config = dict(
    num_hidden_layers=16,
    hidden_size=320,
    num_attention_heads=10,
    num_key_value_heads=10,
    head_dim=32,
    intermediate_size=1280,
    vocab_size=4390,
    hidden_act='squared_relu',
    norm='rmsnorm',
    norm_place='pre',
    norm_eps=1e-05,
    positions='rope',
    rope_theta=1020.0,
    rope_fraction=0.25,
    qk_norm=True,
    attn_scale=0.199,
    bias='none',
    tie_word_embeddings='early',
    parallel_block=False,
    extras=['local attention windows', 'shifted keys', 'gated attention', 'value embeddings', 'hashed n-gram embeddings', 'an embedding shortcut', 'learned residual scales', 'capped logits'],
    init='normal',
    init_std_qkv=0.0217,
    init_std_o=0.0217,
    init_std_up=0.0217,
    init_std_down=0.0,
    init_mimetic=0.5,
    optimizer='adam_variant',
    learning_rate=0.000833,
    beta1=0.95,
    beta2=0.95,
    weight_decay=0.033,
    lr_head=0.00751,
    warmup_steps=502,
    schedule='cos',
    final_lr_fraction=0.03,
    batch_tokens=[16384, 32768],
    max_seq_len=1024,
    doc_mask=True,
    train_tokens=412800000,
    max_steps=18179,
    dataset='wikipedia_en',
)
Each number is 128 + 24 x the weight over its row's rms, rounded and kept within 0 to 255. Layers, rows and columns count from 0. Numbers have three digits each. The size before them is the row's rms in percent of the matrix's.

# up: layer 11 MLP up, 1280x320, rms 0.0826, rows 245-287, columns 160-319
# down: layer 11 MLP down (transposed), 1280x320, rms 0.0769, rows 245-286, columns 160-319
up245 111:153148108073135119089132149142172118077122126116141142137143114109144108115116138141144115108141108118112110125135116164179116079173166114073133103132135121152130148098148163149103116162119168110151096129089103141140092142139109112126196131112128106113110110089109126126127125153127183115098136160141116130109137153148120115123131135160147145144075163141122174106077153107130137089137104144118137139124150098106120100130121127133120144070115134120130147089139174155096155092180145
down245 109:126088150118082135166151108116115150147122132124140117156163159115151114108119143116115116128124115181161140160137142111136160086075123065118147129100105135137118156117175091115145174144153130103123170117116133185159097127152151112126099078133105119152159098160127150085130094176154128168111145152104109128122120106118127115162082159137151159073140113149077139135162156131155106160134121135121093113139113158105170115155070159105140127135147115118114125136143119091111121139128139
up246 104:156132090108113131162117079137121108125117077128131117120146121142119144128142138148161160145143144107124123156152118156146147126197114112124137078167123083131145124165152124118095117112199120114162181140131149143128100132159135138093130149107161114098141137138118141159146118127113141110131144084128112120160142126082114099125144147129119153128126099157124177108147106145141116118110130153106150117116123131128118167109131161137094149116095116151066113140159105090136129127140104
down246 106:105152129120101099154171074137160161156143114124125177144172105138179148146135097156116160176096114122133120144112086119117088166138150117106099136172173127107118125148174130124143140133155153102149160163110160160131108119116121146101109120138178119114131118119140158167095140154123182132112131101127136147105153108118153148166137141143097114116127113065089107119142119099112119099128154115116136149140148172131107166147183138171117151118116082159131104112147157116090144116157152
up247 095:159142105182107105130133129149124151135148198128137152150146074109130124110139120129126149106136152122103117125145137151130098093121135128130140104154145126152134121107127124151136160115149136112153122163124193087111141118101125105168118196089138145095133144123132088107112145054122123124103122142090131110107124183123181167104150096151081142079118119160092130148116138135120083168097176145157134125130139120143107141181126129122081164142161111133144098172135120110116117154127137
down247 095:152139072113090102105141150123125079102123159102167083087157082132114129136143129118103094101120121153153112125086114159078108143135116140118137134159130122158145120112137184109098137150128115156117120124157120134128133122099113106094163101122121120160105136140115106095128161116143133127132093152117148141113130120107132117150157099160113129120121113171156103110134117155127155137173112132137121137108119141161150121147123172107144139133118106130105120125109134147149150125173102
up248 093:101121135108106187124104138134123105128154151142105126107121139167120139122125101157100135176164133135167141151130124098164140110106133115111144146131073118128180150167160131103152135134117083080128160150093151092155100140149150120130145063074127126178152092126081109152162115158098105107146127128116114130139140152120100125140149168165171142143112126166134107139161148107093145107119151100178137112111147170152120140149102118103127145107135129093057098125156136130151147148140119
down248 096:090181108120101116070124141133108125139120142127109119135152126143161158096112113104111122130121150086156108183154141129148084126143119150158137177121103123137110094138133139119098073116115097119141106160146155116088126140075097165082104139107076094171114124183161141159120110150130144141121116085070139180135144109106108140141119132108108120129137145115123119078156131112138164132133108107141099146160123114145151121105149124114101115159114130095141154146133096134142165134150129
up249 113:137161118119113145075097155162141138129125106125122143101165093137138155128140133122140125157080159145086158084123106136154113085153174156104143133160108117136174110067122136154114107108155097129155141174160165117105142138103119122130176155119111130126139128164115113110170117115107114118085154118093129114094179160148129151119133111132103112088129149132160150158099125146118175151133098124098118123107121107115136129116171101155107130106109057117125104158091146130110108120131160
down249 106:069153132173111108151099165105118127133139123116189106071175131116130133149110113125143144119127137131138092098127154106171135108146155103142125134104133157154174142137098118096152104131177147141167098127130086104117132088152149109136133131167124136104147097157132083088121107163111105165122156097126131148152127133153131122117143110136091133090107106128114121152136135113136082161131136114111121130159136137130175133169074154101079115125103086142129124136096157186062099094125099
up250 101:127145129137149127110055131113126119117095171142121129136105140112097142104136137160130086097115123099118153109168115119138155113083115103129144073145114113124122144141133142103109101129138134124090116128179120110122156130144086105125111116112170130174116151154142135138078124083156146112119097191148117106127121133133112151107146151151142158120131113130169115141093167136096136118155106157123113108106135141157139146120078140143125143152161115162122115111136121130117118143145128
down250 103:111127109115109131117109093167124133147110105101125142140113144121129143134114118128138125076132142099133100145104135087151120132102120103159153145108107161095146133142156142128137108150175133119121114117069135125116193130147165098097093104116180173125083144128130103137130118156151108107135130147153126123157147137150113104142153148147137154080140119168179124162104144101116125081164118128135131127126112141134184173144078121126121151133115150140155144108101121140126127134119133
up251 116:122137120112167142114119163148114117126096159078134105118148161122191149169168135125113117125156115139129167137123136131128110134101155157129154161130122120118143139138133140185136102115172120139123135122132127108124094117115097122121137170051121145151101138150123144121080123124131103098138112136137097116101157122157109132110126132162095124112119146174118117150117128167132153134144113107085130104105097124154134162163092071180105118124057116129111135126137168128138142150108165
down251 108:092123143139169122154115098099130101157127146114112136130127107109131149064129126119184142151140133106107156131149145144104092088111113142158112102167153117159109162147149105116137102134131130133125129108074160099105125143074150135151105095099088131130106143081135152132124118132084120159151132171129147168141109112123112148090135139117156141153105084173135142109166122119141117104158119137120127157138114104101150127151128174129130163153124191116127121142158120123127137132154174
up252 112:108143119129127119150131188095121117122155124079140102099151156119139079117129102117114145089127142139138093134099144103136141081137151114115128123156108097137147088116154147159090094129115097157136110117130151128147155083073132138171167125096116115112095105164149145108098108117135123107081102124129088114111166122141138099152113112173142096126124173106122125146138158108172146144141100129131095124105135111105108151087112143150115154119086105125123108128092132094180148087148153
down252 111:140129118129080132130103131099144160089174112129166158123140113151102136115105137127112137114159139123130146156135138159144093123169190149090119102110144168115121158122114193141135137113113122120103125135136132142151128140163121103113147136104131141101109125186112141094114161159146154115086118176119097109132150155065115112106090123138110128147157108084140135123131153134126129177145122131150176128134136123140126151087105101124158146123122126139148132144099115107150136146088097
up253 104:179121095136096138090097144095128091136117156109119123084162178143127160114132151071085136138099101136103159115148100117143107086138146137074158117136116121147099127090119130121097117119111093138140136140154125123122128149131105117149137169093075119128153146125129169138126132113170158150196126118131165125116106181111123110144081145124135133160119124141103145142135132145156146112173154152157134109147115139144141106163117093109078174100136086122172094122124151113154131132124168
down253 102:127158105133122101110171177146088110131076130139111122150133133179126127133145161074113170158125115110085203127082123103088102116135134127143136130129093118122137162123114152151118125163119127109113136117104066153121158137158122125109123096129102157114157164183106145145150066148153154157182118109137177120115134137123128097162133106102083076116133121107162161150124168156105152094130112130132119121126118117126155116121137116121118146112099150107165122162156171114115183118135136
up254 100:163116123113147120137116181105120089135127103115110138136137138142160125096141136138128139152122110152115122126103164150175113126127148126115163120139167125114141097117131128155146140138132132111154118093095140120133138115090126147123131091101122131111101142160144138103140089137143133106115108193161099148047151146115128125114140110152151111142148121130147130123107119139144165123162128095124108127104128114120132122127162124143111135144075112113140137129096109090121118112108157
down254 101:113141116117116127114149176127147135072149121161096151142143109117127082147146079128110151130104125125154097124144122149113127133129176125152133148118133144105124130096096158124143134153094156163088121136148115115127138140096104139140106157127148176116169131119117104123127115124149098177103172142108132135169083089097114111102111127141127101146108107133188134102110131137137145163098097130140090158156119112157115113126155129137155125127107086151114069122103130112111170113115084
up255 108:125135095119164116125145155185179115116138088146127158096136152122140155111146103116137130109147126124105145122135091144128152107129103110101134130137163136155115142140097124155154111094162097140140136139136078095158099142133088175167110157113082087135178138117110176080153133142117120131173145171123116108116170169089151130129162157122169129098121126163123114082105121120141122131130161099109122097134104111109119138088121117123075156103088117156140142098142132071097155158125129
down255 106:052058140121183092127099148145087141173117131104151102095155151099133093134118085101112101143139190123132112100135096133145111152153103115130111134128130148173156097107101150160131125091178107129133084087122096144128105091168103155139172174177109170091107116145127173168160121140118114127106123126117158107124141133154138132148201141126163159108137132091120150156112154131126134135146083155128118126167138093132115115093102083117111135138112145137148117140120139138136164108121133
up256 106:121153113151139127104126088145129097148149096133154130140134099150169139136178111137142113158110132116085135135138142127117154166105131125124150103135118128137154119100164130098128154130158127108121113107154116102108091112116150148153158166116101107133172127113133131147130147061132118076170140183119083118102147153078124130116097145123180111134135146140122103104122142122160133139120160140103114113134073104126121131185105106134126153064131171123112121110101144114102138122155113
down256 101:101105135162141117133165141140087150199114094167157106177130167168085105175124144118152137112142118128066145117136108107128112154117161131109142102124127133132122133129156129148159150107135125122162068150090097121129171089128134098125130156157126119143113148158126126117161102144102123122137149111128124139144166164171148161162143097098108038128121128135127125104109183098135098163116135157115114157152138137126136184122129121161118148116129157085122144112117120122125118144155104
up257 099:135092116129134116137135140131115107106149144149098098106111112097119155093162090158113077150162166104105144125128137149140146162101165093070180124138079147127130155121139115116102114151185132094118151119148101116137117115148139124106116170128137119119124161095120106134152152068108079110131136145093134140125151149109129125166130120142155123128113127190127082059095131138143131135137178129136118130128138083137161176141138087126108157143092124113138173149117132122096119129138126
down257 102:122148128132150095106138142116104138134081101100169145125149101144101126125128159116145124167099161170122097102177067117107135115142208163145146153096123115111109130095122154127133134122137132127142081092173129139154150162136098106110135139149113130140161110130180141185159134087165132141103135134091117115159113133088136162139107116111133139107126080141096169111149161094146110122143149140190103098131131109160096124141135109127114122113156143116108114124103123119132142197156136
up258 098:128156130118107142114112102081143100122167155138119105092170117101143168084134102071124132097132135093148112109148160145109116126130135103141109128094133155134156129094120154148112137127131148142136120166140147107140102096128150144150109157126113148125091140112178141157096117123139105134122126106109163120107153134109127114126098117110156121122114127091114136163169150112176139123161106108099128130083095153105094119116142113120131140140120118092139134150128122150114119094138168
down258 101:115156085104149141134093135174101144190139118101148139152135099151179111141118146102100132147145150167140132120145124094131138156128082107125122138116134113121096097150153129164106094159119122136110130138095136155158139154127076115099165109186131135126124141098118128143150116113144104187138163127152132138130082129157135171124137125131122096108140146150157104168144130135079137125130136146139109110131171131142131151152133173144128130148142118122104154068158135163167115144143145
up259 124:173129093127101121121095127165151155077126124124122123095140136112129103133093128110118171094126121123127104129142108178107166104091134142112131158132102134140136127120111114163159136094139095109106178157131135094094130119119072147132147110105141125134124102136109108074152154122125167131077130151131096116120166122115119114112141114102127148123108144117109110162116092151130107164099179119096088075130133088095082098147138080114132135118135130157131150077142117135097158118142152
down259 112:166160123142137133156127111109136137136148111170096128098141111161140127131120126138123152131145122118134147098140112125087147119159125141136178149157116124161167150086079117173110147127153115122134115141147115130151142099136144130181140127103100113148137103127109113124155146166077141140105162072151098128129156106177119138145134121106146095150128129151173148129088118108113124114141101111148153157159115131148131095099082141130131166092117090094099133077111135094096167133165101
up260 110:142143104113116143151080119111147147133163107119141154126079142123163164070149098116144142114123151101121131128140144133138171133140121075153184134100133119157165099131145127111108139145118110135093154141137139147101131134104072142150129116078076075122118128099112155151098152127132105083132085137081147126138120159107123122071130193145141159142148136124141110110154094116156118153133156114069125135136108109150135091123117096152110129103120120110129160141097132130110160093111162
down260 108:121122147143144087106145121130097160139146107173093125106143167188164111173102099086078106101147133107154105142130089160092135137162141123132150126093098128152155140085122140139119168112097118119156080120162137113118132146101156099114127120078119113125135088103125129189097139132112166144126131115143126120124098079130147131164181110110159100139159084114137091138134099155141130093113122095124139132161148108116134150138100109131123116093160119106181095150136118116112179107153144
up261 101:107140112075118154137094126154151128116115119119107116127103124172144144112137096103137134105123087131130130176133126141125109100142138134108149117095135117137134089093130187109130076107129085144079119117198152111123147123150099110120115171123121127105135125127155150095139157136146154131154174175137135120116132179160105128129115134185135151151153156148165115146148169144143164164180139121141103118125139094045129092169124147149136126126143140156119133147111161104131144141123157
down261 098:134139150117093163168163092120070166160119133139080138161138162171164153113093088125106138108124126135128125152130105139089106156139132091136130115142144116112117146111129093153103128094104142139164105124130147137147201128130159130105121138125134134119093110111120113097144149146144124134114166106157176126139115096129119155136127148154156151085180132126119121124086127091125129114150126127107109107143134113133153117108124158124183150099111128110127109164149129119101134148116107
up262 098:119118084145130130102135117144173120142138108102122137109121117126102119099152129153162126102121103095123144132132119167124128089163171110130140109125146124186121162151102123123104102139109111106105144120108137139048142164106074110139126120098123117116151126095100132093101102085132109101105102136137153081140165167123127146156125108130106147143101155133130107165162150164144133145123164103149113172116131109124140106131119146116097156099138159122107138105172094106089119133112106
down262 097:116134121121121088105147156101098167105136159108168134143134186148137099138133145116107158120114114091105135124134127143116104120144153124123143151099126166203113128180143165145095102138153131133147108120150064120152105115123103106158148137116137133086128109152091075119105128145147114124146136092127134126128115106124138113117115133112106111152129092122144135138109147178146142120131119139131094135141131127135152140166156135111117134090136143084136149105115136108165120102150122
up263 099:141144114097147130139101091118098165139136153098107081133146134135156106111160178102092182122169120121112127148139142117116170091110151147154142074151089097164176125134134111136160080103134167121092149098125119110102117121112101129130113103149126089156127161124162128114085157094160120139173127118156116119122125167132141074093097126115152148164071119143111128095141158136151139173110154135153141070110151141113127126151101131140102134150148116151119135165113100117120150109147149
down263 101:100150125139124156175130094163087129134117098128150135142134165117119124160112153093119165136149166139102132112121107124129145147151105131132154117125132186166096154139163127145135082118146131109087111176112138123158152116143150145115116130146168126115113123159078121156096088143102100102161119154127107116083091159136102103121126099129114147123116142148108095092126160092147154145112111111148098087136163093143168129139146146146152159158136132120122137152135093150139163106138137
up264 108:189116144122141124123144107130129114103107145120117131108138125099122113088154113099122118093138143117111159133128132167124117129171152144113127117098156110141120117165094132165136100144150120173132131107147104104063105147127076156163172178088101111108148171092139129094092161094123115100136083129122125143106127166092086111148125113158122133143118166170122144101134138099120150124118097079142133117075109124088133122129119152108104181138104129170121157116126134118147144128094125
down264 101:146100187120093168167171138114098105095110144142128094119138163131133139133154150130127162124147148103103131093141118145124119151123155140130121121143138135175097138164123137169098106109127120131152116115141106146170130158155108139198155155117141103086122118115127105152121133111092124116141129108140143141143118155126122168155116121177110104093109131112126134119125184133095119092150126106139115155110124110133145166120152154119093147118128081061132146144121149094138108093102158
up265 103:119124116117145100150107138132148148154118159100094082129123159115119132141142111148125153162084114141133114103121145156185111126165134181148136103082127128115106134174133128132144153147166121131125111130159106096134161150114084228132146108156141064176108164143157104147151141127158150120151115183105144121135105123101112131165128126155097190168123133125125108160141135120111113150154138130114151125115139131133166125102111123136139118105125096124150095185139152133120147142148127
down265 107:120104143082127185184103112134112186136102089169118147080091184109131155116098057143114158113140103108123100117114096140154123129141111138085109120144123143065102128140164100135152119127129125091125129099131100140140114151138117095131078096170080105110111134139118125158127136136119158095125144110091136136098089100152138122151139139167102149102128132131141125129141133112113143094145124094125149139164136177120151162078132110126155161150113110127177082129151132091079101167168157
up266 098:157139125166123125149111159116097111117145096140164160122127115110153117099108133096160098161088148154097117108146143155171170121154127127113171111127078090164166102088155140154113115174107135116169161130128129106108100114106134112107129164108132120151164135130113104119117146083132158109138127153121105143115121132111134058083162148117158148130161136102176155135100138114161145158110158123138106097157114124109130144146123112153100162146117111155103132168115156137145129141144133
down266 104:124132108105097118112179159124139097103104118174131144134101125144123105104165172126126147084150147136095098132140106105106105111145145171124141102153101126146120134103098124146100119152119108126143110094108112150145128171132135107083152160148102155124095117137117141113125133152118206121142132173114066130121186127095101087093108079103141127129152161099167155140098137096148114128147136143145132131151077084154148183096115148130115151155126094095152101151135124125102173133156144
up267 094:098145117114126124154087106162152131073175160131116202123103102130153130092153127136148100121083117122103126145152073132135162133125137094076151089123108119132178145126145127131070078148134139133142115139186132123133151134124105124100137096114083086134152126106112138108095084124126141153124133137117098060111146172080147065118133162088153163144124150142117135123119151114135120149135170133077123129136131076121151161092166130114076135136170160145122131101123152135110135144117138
down267 095:154116107096138112088124153092144161139135097071159093145147103121155115124124134127114150100121142122113158112138123123176097103138131091122112142123151119160186122104128153129160117125114100172128108124127110136136120194127126148134130151095150108121079139152114116141123110161111154133125133126138107090107077139140154146127173172135126122109126111149135147148103095116113111178073104151097142122115138164169124139100095118122150121123081128099111106102138142129152141125111065
up268 102:160131151096143107133102147111168101127128140111142108123138136171144091139158156125096164150126107146102150156148134099115135111193124127160111163133132143121151127139168166145144139118146154117094098142164119144159093138110066165123173118097128124155113166163140128104151096125164096144125109130089106117130156134151107127108132132124157107095091153155111146173128102121115118132158115117129108138132089088131115153127147103117133177161095114112131168145125127145121144131111140
down268 103:170130163093116122132146151136102177119135083158140132116115138088106135146146136175173129136088111138133141120100111088131106121140135108160110106131125135062133113125172145142121120097158136109157146145147186141110162133110137120149140168120132130087130133150137131103122090131096113178131112111132137119119148139134064154139130100095170127178149126150128140099141103123140072137140126134117069128142115123097138119110168114139115140121128091165146128139149088105122087083123139
up269 108:144184111098109142102087146133170090138149112156101126095158111130155148129116121130138116117118110119154172098111171135156123129105164116116115137123137121142139132138171140098101146100157108115135147132126128130123103118145084151199135114093163109147131133127151124145162118097137159109158124143176090126126074145124086056144099126121150134101134121119142121103151129175156124117113156157114160129157114148109107141137136153145117120086104144117122110132096136138129157171115118
down269 108:116160121200099152149126145142121126136134078142096151093125130127140152151110117138129119131138136109128178144103102085136174141068175100135114147115132117146089180115142160110104124088098123124163130155129139134146146088167093164112115113170096127127119107127157141114165135137144157161101133153127130095142142113153132101117131127125125123108089154091121113108119154169169105116123161157130156153193115129109092158084143142112085115165160152118116159134135125152134153106132118
up270 102:095101133098109150100165107120129075081116125133131137132104126146103092136148128122119111146134112085118154128138141128094154134116164133113173136175129119141125140104116125120141083126098070121082112161143156109120154110075114137150148133111155128114122123116146148107128123122141123096128118120140118121100177076081104124127119085109152113129118165146157109131096125147155129096126101169098099146108155130086174131086167131122115110127155145130091111124138120168091153122150108
down270 100:100109124149097123107140088142122125131129108104113160151137079163129138105145141097155149117159153098131149128113142107109146139111136127141144104140094180192133144166151085137127092133109138090104127139105174111102126096079144134128144068112134135144151110113134150122129152161116142155143138127155118110125143166117124115104143144154146092144147143126101137112111101156180134116140145154145134131136109120147165165174147127131168100143126119139132126170143119152129099147091094
up271 103:140140085109126106133128134163107159097116136098133117112105131173155137140149127086092111151150150127127150148098135102082091113146109158114184165159148097174141114088079124142119116170097111160174121179148146163126137125103119151149157151082138097122080132145138138105141126147157131117134099141117102113106145121095116113122130112102137099134126157181159082060128097188105149140115144145137146111088094136092139131146085092127140114096170123102109123089146094129115129096130115
down271 106:126153058108103106108140113172106117122094158118129066122146120109137142149167125117119169158138086114157135113093138122109128103161083153131147130134162106168155144086109128153105147139110107122121126123130122148165167159156127126110123132101161124101104172116111153137134100125126110112154121144088104133150118143109161134156165130115133143113133142159115088116141124099085118103095106160118134082085143138111102110112154136124158087085148122101135113087180097141120130099132102
up272 105:167126073119118066110100151158127150141141127083172113086123119142103099117133098133086141126107146147129076133124096144145120143136175120137172133124127119161136119113117184174128139110109156147140105133177110135109108133155075181108165164101132139165122103134113140123122131098159132116144125147123101155146125160112145132119119157179134138109113135098099100154078178116111132123094148121113132118116114113122095090119118091136103116082133112134137172144155202172144199123107136
down272 103:083135091127138117172178116089139096097131114155084132131166169136106133124130120089147147158169106168075140153096116169158115112143095135117142113137121136181122102128091129133112124107103154150144126081142174149108094134125150140133104111153144111143125151118139138151137128158083130112124099114097093165125173115122088121131126092139161138147128125159135129162136164112113133115162146128118146101122110140114131214115097140114160196135156085106119114100212109088114106098120175
up273 101:114162134120135128167068092142139116131147150138121100122152078091176144104142088122129126144111153124121130130110129092180154111095118104101130105105138147155138105152143129126140097124134134105157107151135100111117113153130127097130156142144107060126137150079130138123074093098116111119160134113087114125075132148129092080125136125103117158143130135159148086133101139098175129092154128107071116107111095105117124147096144139139148189112079150129145111114184098094144142141112136
down273 101:121127088129122112119155103159102157136133132104122080175092078150125072138153150104132179107162115104102158152125104112147146118109153090155109146118120159153126112131132127125123112113118118180125099113155085099158104186178150136123173141158078147128113124143095096133143104136138165141131128110131140102088134099143110141130138147134112094126158080139116128113106111165109100154153133161125098135099123112082153140133130148159118143131135178107105113108132132123140132161078121
up274 108:111128097101118136078128130170166145120158141129133127169105145132112088119107114133125140136117112124137107129115149149068138162090124136093159109081085108148168125142141119129133092109160106090110152149111140128132087132119113091126118108128105172098137111116117147098118130089127108125135113124131124114107138121115125108081171145129154109185143106161132050151129161082160140187138121097110122126136134157089137130125181114130104123120168156140124169139144140142140148112123187
down274 105:116177174136087089088110120144108140136130138091116163117118123133080113092154162114119115122132073153100129114104120130131144147127160124136165158126147106151109147092127121152171177107115143144119096112152179174167141120150107120134142139149176146139140076113138083117163129116099132100152138120104090088148141150142085170125151149078115111139129122118119164114140107184129147092124123091109148114109142121084103101096090108129155130124126114115121128103082165092094129133150095
up275 108:159127116123097122124094131089158126139094095091158143124176157115097113129085126153127145128164145137108159126160140176148146129157145168090174155131143149125137128097116143137089124191132115142150084126135136143105092139115095116120157139123148120107122155153112132082090158126143152134149097125119080078096110097169171123157095108158140129154153134082137148128109149125133159122135099123181111105057114148084131131138139090136119135131107120156135110137104156187151142145134112
down275 105:129095136137094133148124094102104107134126134149115132143123157122098110108101142146153131092161144135152123133130143135121101118092119167077120127098131171103092152113118162081138120126112127168135130103116133125139134167144133131127137149113134137116128143165093151108144147143144176168112125154132134142134090188146178161135077064104124121126114120110155146108152133071125064130133120087123145146147096118166136163109136142155111133143073088117156129183158091124126122148139116
up276 035:177147126145129105096086132153144123105127144111131146088152130125144111103154111090163093106114146111095131159157131160138138152120090102091111184108190101151111085098115177124103123128146131111126133115162102105126078116109104145110146156118109142130119108124139175116131067087193129093127158158105123124084146166139136078089135129118144120120118166133110118129114147126170138160128140133115068116134120148090128158166127110151118187119102117112130109126120119125133144130092119
down276 029:174128113154095113146173079082119162145123120152109089098135162128076157139138086087121129115158141113116107147144118127132162123094094134144121129122106081132122129071151120176118101152140177169095124071104130139139115083122118129070142119142165170140126152162117089152137130093071111098139088104137146152144090107148120119116099108106109106110136137094118120152114182109154074111152102137090118135089142120115114167139150129165135107126098135127149176090082136128124149108133106
up277 093:140101152100141123121108101157125135111170124114154105123150125150103140117093093105167117114106166114143141139125122149140148075120159159105154094140114121152168109134120134151116123124137109088130151118119115096091137144128122122117149128120143128113160137065148118140131152136137141132177128117123127137109096153081129129159102170123145097178148119069111143122178104147166093125133160099091160131089071125071116131129127128136126119139147123175143116107132126096142155135126164
down277 096:183144134177149119102159135120113149097115130076154109124155153142130145139146103151140114155109150109121158107160113153144132146107135129143136134116120092093113095073123106150138121114136105133136141143086124144126192119136134101102125146175134156113096101124119147144146167136160150164145144142138108124105161141118114156130151166145136115115093080116098125149131114103102088126110139160147150113123109130119149127149120104124115156133114197135141153099076137110147183076151150
up278 104:144084063135132109100076144131140151098152145120084146143105128144107074080096098172148144144077091099126151139141142104122109085130122132099189128146123121151120074088134145138119086177151110119104091104136139138130137137142130130139114133112117134131132157112073135100113138099139144143132155153163106075157151149139116173099154105145108132149122135096144158104134167126099128139150112135078108118112104105124133138148142088138114157144112120108082160089132154134084137100103099
down278 100:161110124129101126109093135129153147135142129095134158157101110109143096110096083134144136123121152144142142128134096090143080139124104132105119157182112117159093131131106111155102135115141132140155104153120141098139136139147070094125135150132164122143140109110133107128138127136117171133101093135127102031146094116151126152117104129175124102158158159080120067089136156129085175151156131141114149131163062164090147175155122124139125146164127087146143100175156115118137164137134151
up279 108:155115122121140093136140109128144131071120110107140146111131132146105148137136146123151140114066138145115145185123135141134084107136153119097122153106122122125158134117138177128148133154106135108084115118119123124119116146140078119139116138111109085132107142141166156112188162119139162118124095154130129107120108133136134140123150118170076093116097133139132096171130134135144124118179143155137132078109096100149080108157119141145131136103105104166142146128103171140130190090101109
down279 109:120092119141155151164116099124120101133109126135113104145109159106140137152113119136115128121145167116145135125154165093112126059094102110163117112145124134123143099137124153132174117109101109136131121126172052141127123143180136142136130111103082156133074105130129121085118119148125151119116125173109172126129097099115120125130151109138179149125091116082137150141113080100144160120159109126121177137159094145113142102168126131117120094121137124108120105172117160073136120129155123
up280 108:097079158159147103139125118095148106119097139118123121116122121079135159105135155092173120106113114149092098156170087134125125114168131130138136155153144134128149133127119141123147125136147141081151158143166136144066147106112152120131173112126121122146120149131105150100082148134114146123126113111087113120051165162142147125103118112119155134139109135121140160102141159131152127114128116113129133133119124102119114155168121163131119140152108147144107106128121105142072134128140175
down280 101:114087159170142139200104102082116097157112140144115131101120175108107099113135139122114159141089126120117110128183107119141133192118143113155156123145134120099137165110131129165117155103115148073154155105143084091108118111151128146110123131136140103149134144139129191149128058109080145161121142111141117138112140133143162119105118141088184118134161114088124169105123172133165108150166127124135128137110107098120112114166141134122130137112108133112136099149123095117137153074140092
up281 095:116133128083130130141090118129150110119090151104102087128133150101163121094136079130074128104126136122129148107091145130170156101152131131142141185115112115126133128123121102131112100109154126147099191115131112129103117128141110112155089133061132117168158142139109142145155133157152098091116052092122101124127105152180085090123172135126091141106124113151130164106137131122147115150108170086108110088100127097114135121165139093155147147148142090143120125130161144096150173104141162
down281 098:134115133130117142142103126126144119142114145163120122147114088112111141068124130111151140105136136164138150119132136131106113141131166151122156165116144133106121136152139097141169112111157153107109143110114108117159156147134101096090139075123149087116101121160136114118138129179152134103112117146112170084172103113169087128120169085149124129124143120061078117115140143130150144142156102109157062127137102115091120133131114150079134147116176113096137164163160116097109149193156119
up282 105:128128164118131114126106110096114083125081143096116139149172161130093124121110164105152112079137177127101139182190129084127196109111122111138149163145119110142181148108169128177132123118133138157085152122158157140102151122143121116160101149108136145094106131154126104118109136110112115075116120109116099102116181140092128122126129114125127178177122135138112151163146124115165145109158070152174139146125145117111124102130133126160107111125166165137113122097068174151154153148167108
down282 108:101131119112093127124122135125109129125159131161150100098115105136105145139143076142139152114146083122175137124095108095163110148123135123101084087118097119122113112132105118120154130080120138118110165093144155185094117139123118142131119152098110136196190119063097149131136123134135159146133103147112144154146132134166116108091095125161093113134158149172150140168119117154145121124140145087116114113134079150134117108127095132150133128110118082147100114121157108132133107111129160
up283 116:103123128128142097087121152137160123087109159138070075120106133108119093123132164089154071086143143148094108125096123152100119119129151157121153140110129152123154065150118189141158142081132128122101173139146084109134092091139079126144144086100129083102140122120164120093133118148134114118122124151124103119158108133104155107141139144127123126128065130098115137130132132116122122112157144109116124126115101125131118155157121094123140173155125134118146136156085150111127192118115129
down283 105:094112098153161158114150149133120116132128115161104156106096120100131119112090163103145127115149128097103152114103123124098114115094136127157121143126134155133111120142130132145165118106145114137118184155134114095143118136132096107117112094106117086100128089157151131141147147146117111183104182086130132109155145114095134197117109134152140114111139130118067144141124160065120101167170114118130142114141131152157150127117119143116135126178110116110143112153130160131126120142096107
up284 111:127156093088156173105130135136140104117140147130147110116129116136136100157163114126110168092107155104114134103116107139107141142087141125124129123074146095155120155139129129121123112108148119171142137120141112133100118143085120171140131141122135138104139109098124152112158149112113164105147131171135128165157127183105114125149083143106132142135129121167095161139168109126158131108161132145092122115121091133091157128132169169143139145134116116101117167081083134144101127131114144
down284 107:133134127124136162083097111140166113146143115141114102148080157112128102136173150146125124145126136162127159133133141122115125096130113127108171099153114093132177120111101165136155095068106085091151165155128100121132118158126133079138118158127135153148107135123150136150090174161128141117120137120110136143145146129141107116128110102101130065105140125116138097122112143125139140091106129144104125110106075085163144111082119114168102111109133099160120134134145099129138147091158108
up285 085:097118151153202097132127136170117146126121149118169138140141108127123155087156085144147095141130097117126164156129133100171111093104121109137162102135111131118146147166145132113195095109126126117123101144167100111127095109076106135157140138106146116096124141109118137070102096099153106128141131148134127138124133112119157169160132119127130157088105112150121111148065187099098173111095167100093117125138086116132112089139171130135083143130127165115112144144142142121119136134113128
down285 087:120118102156104165108130114116145116107137076097109140116102162096140121104130112116139109102167118180110105092143114154103104145136099129139110090141154113080130111114108160087085084146114169153133169150067174134110121133147114099104133114116169143108132110130121105130160180163096153122137077119121119107134142109118105088149112121145134116126098086168098118145132137095124123134092125146144152110081101155153115157116058110138128149127070133125111084133103136154110140128123155
up286 113:100109159109139141123115151128132128093088160140116121156138111136170099160163145157104071083117142150089098157153138110089149122129134155111110108112115123114126149107109158142135126118165131103102190145170112097113112107126147150148126137093139145136168117147138160125105161125141127102133130152137119111106161093150091138141143132116120095113125157112105089112098121164146177116124129104112122096096073167158108148136120104179137150101153155115105148169100109172138118146133127
down286 104:123098106140097134147158151184122140129094170116199091120147124137144131147131138115124142149122115120127131143151079104128130114146151126100073125131132144160120132149105119172112137127157140114140123131117132130124125121131138114118100096133118108085106129127103109094133107155130128083130119072113169134105149111148149137181129126112123099169110137130111130111116125167133172118136159081130175109126097087115166120103154115089133108109165115060149152113107168126093128116135110
up287 102:141121102144092115082115161189118149126103156091132150137095087130114117123149093149125091120096133092142158156128112150111127099132164113095204140142135116185148115111085113166141124150138110119113092128161122128131108125148107157109146111069135142107133159131142111114152085099159119115126130111098142093124146151107084140114131084125105149140139136116136088129126094139158093160134118171157106100103127073132131120121143126125143129151090097127095130156147138148061153159122113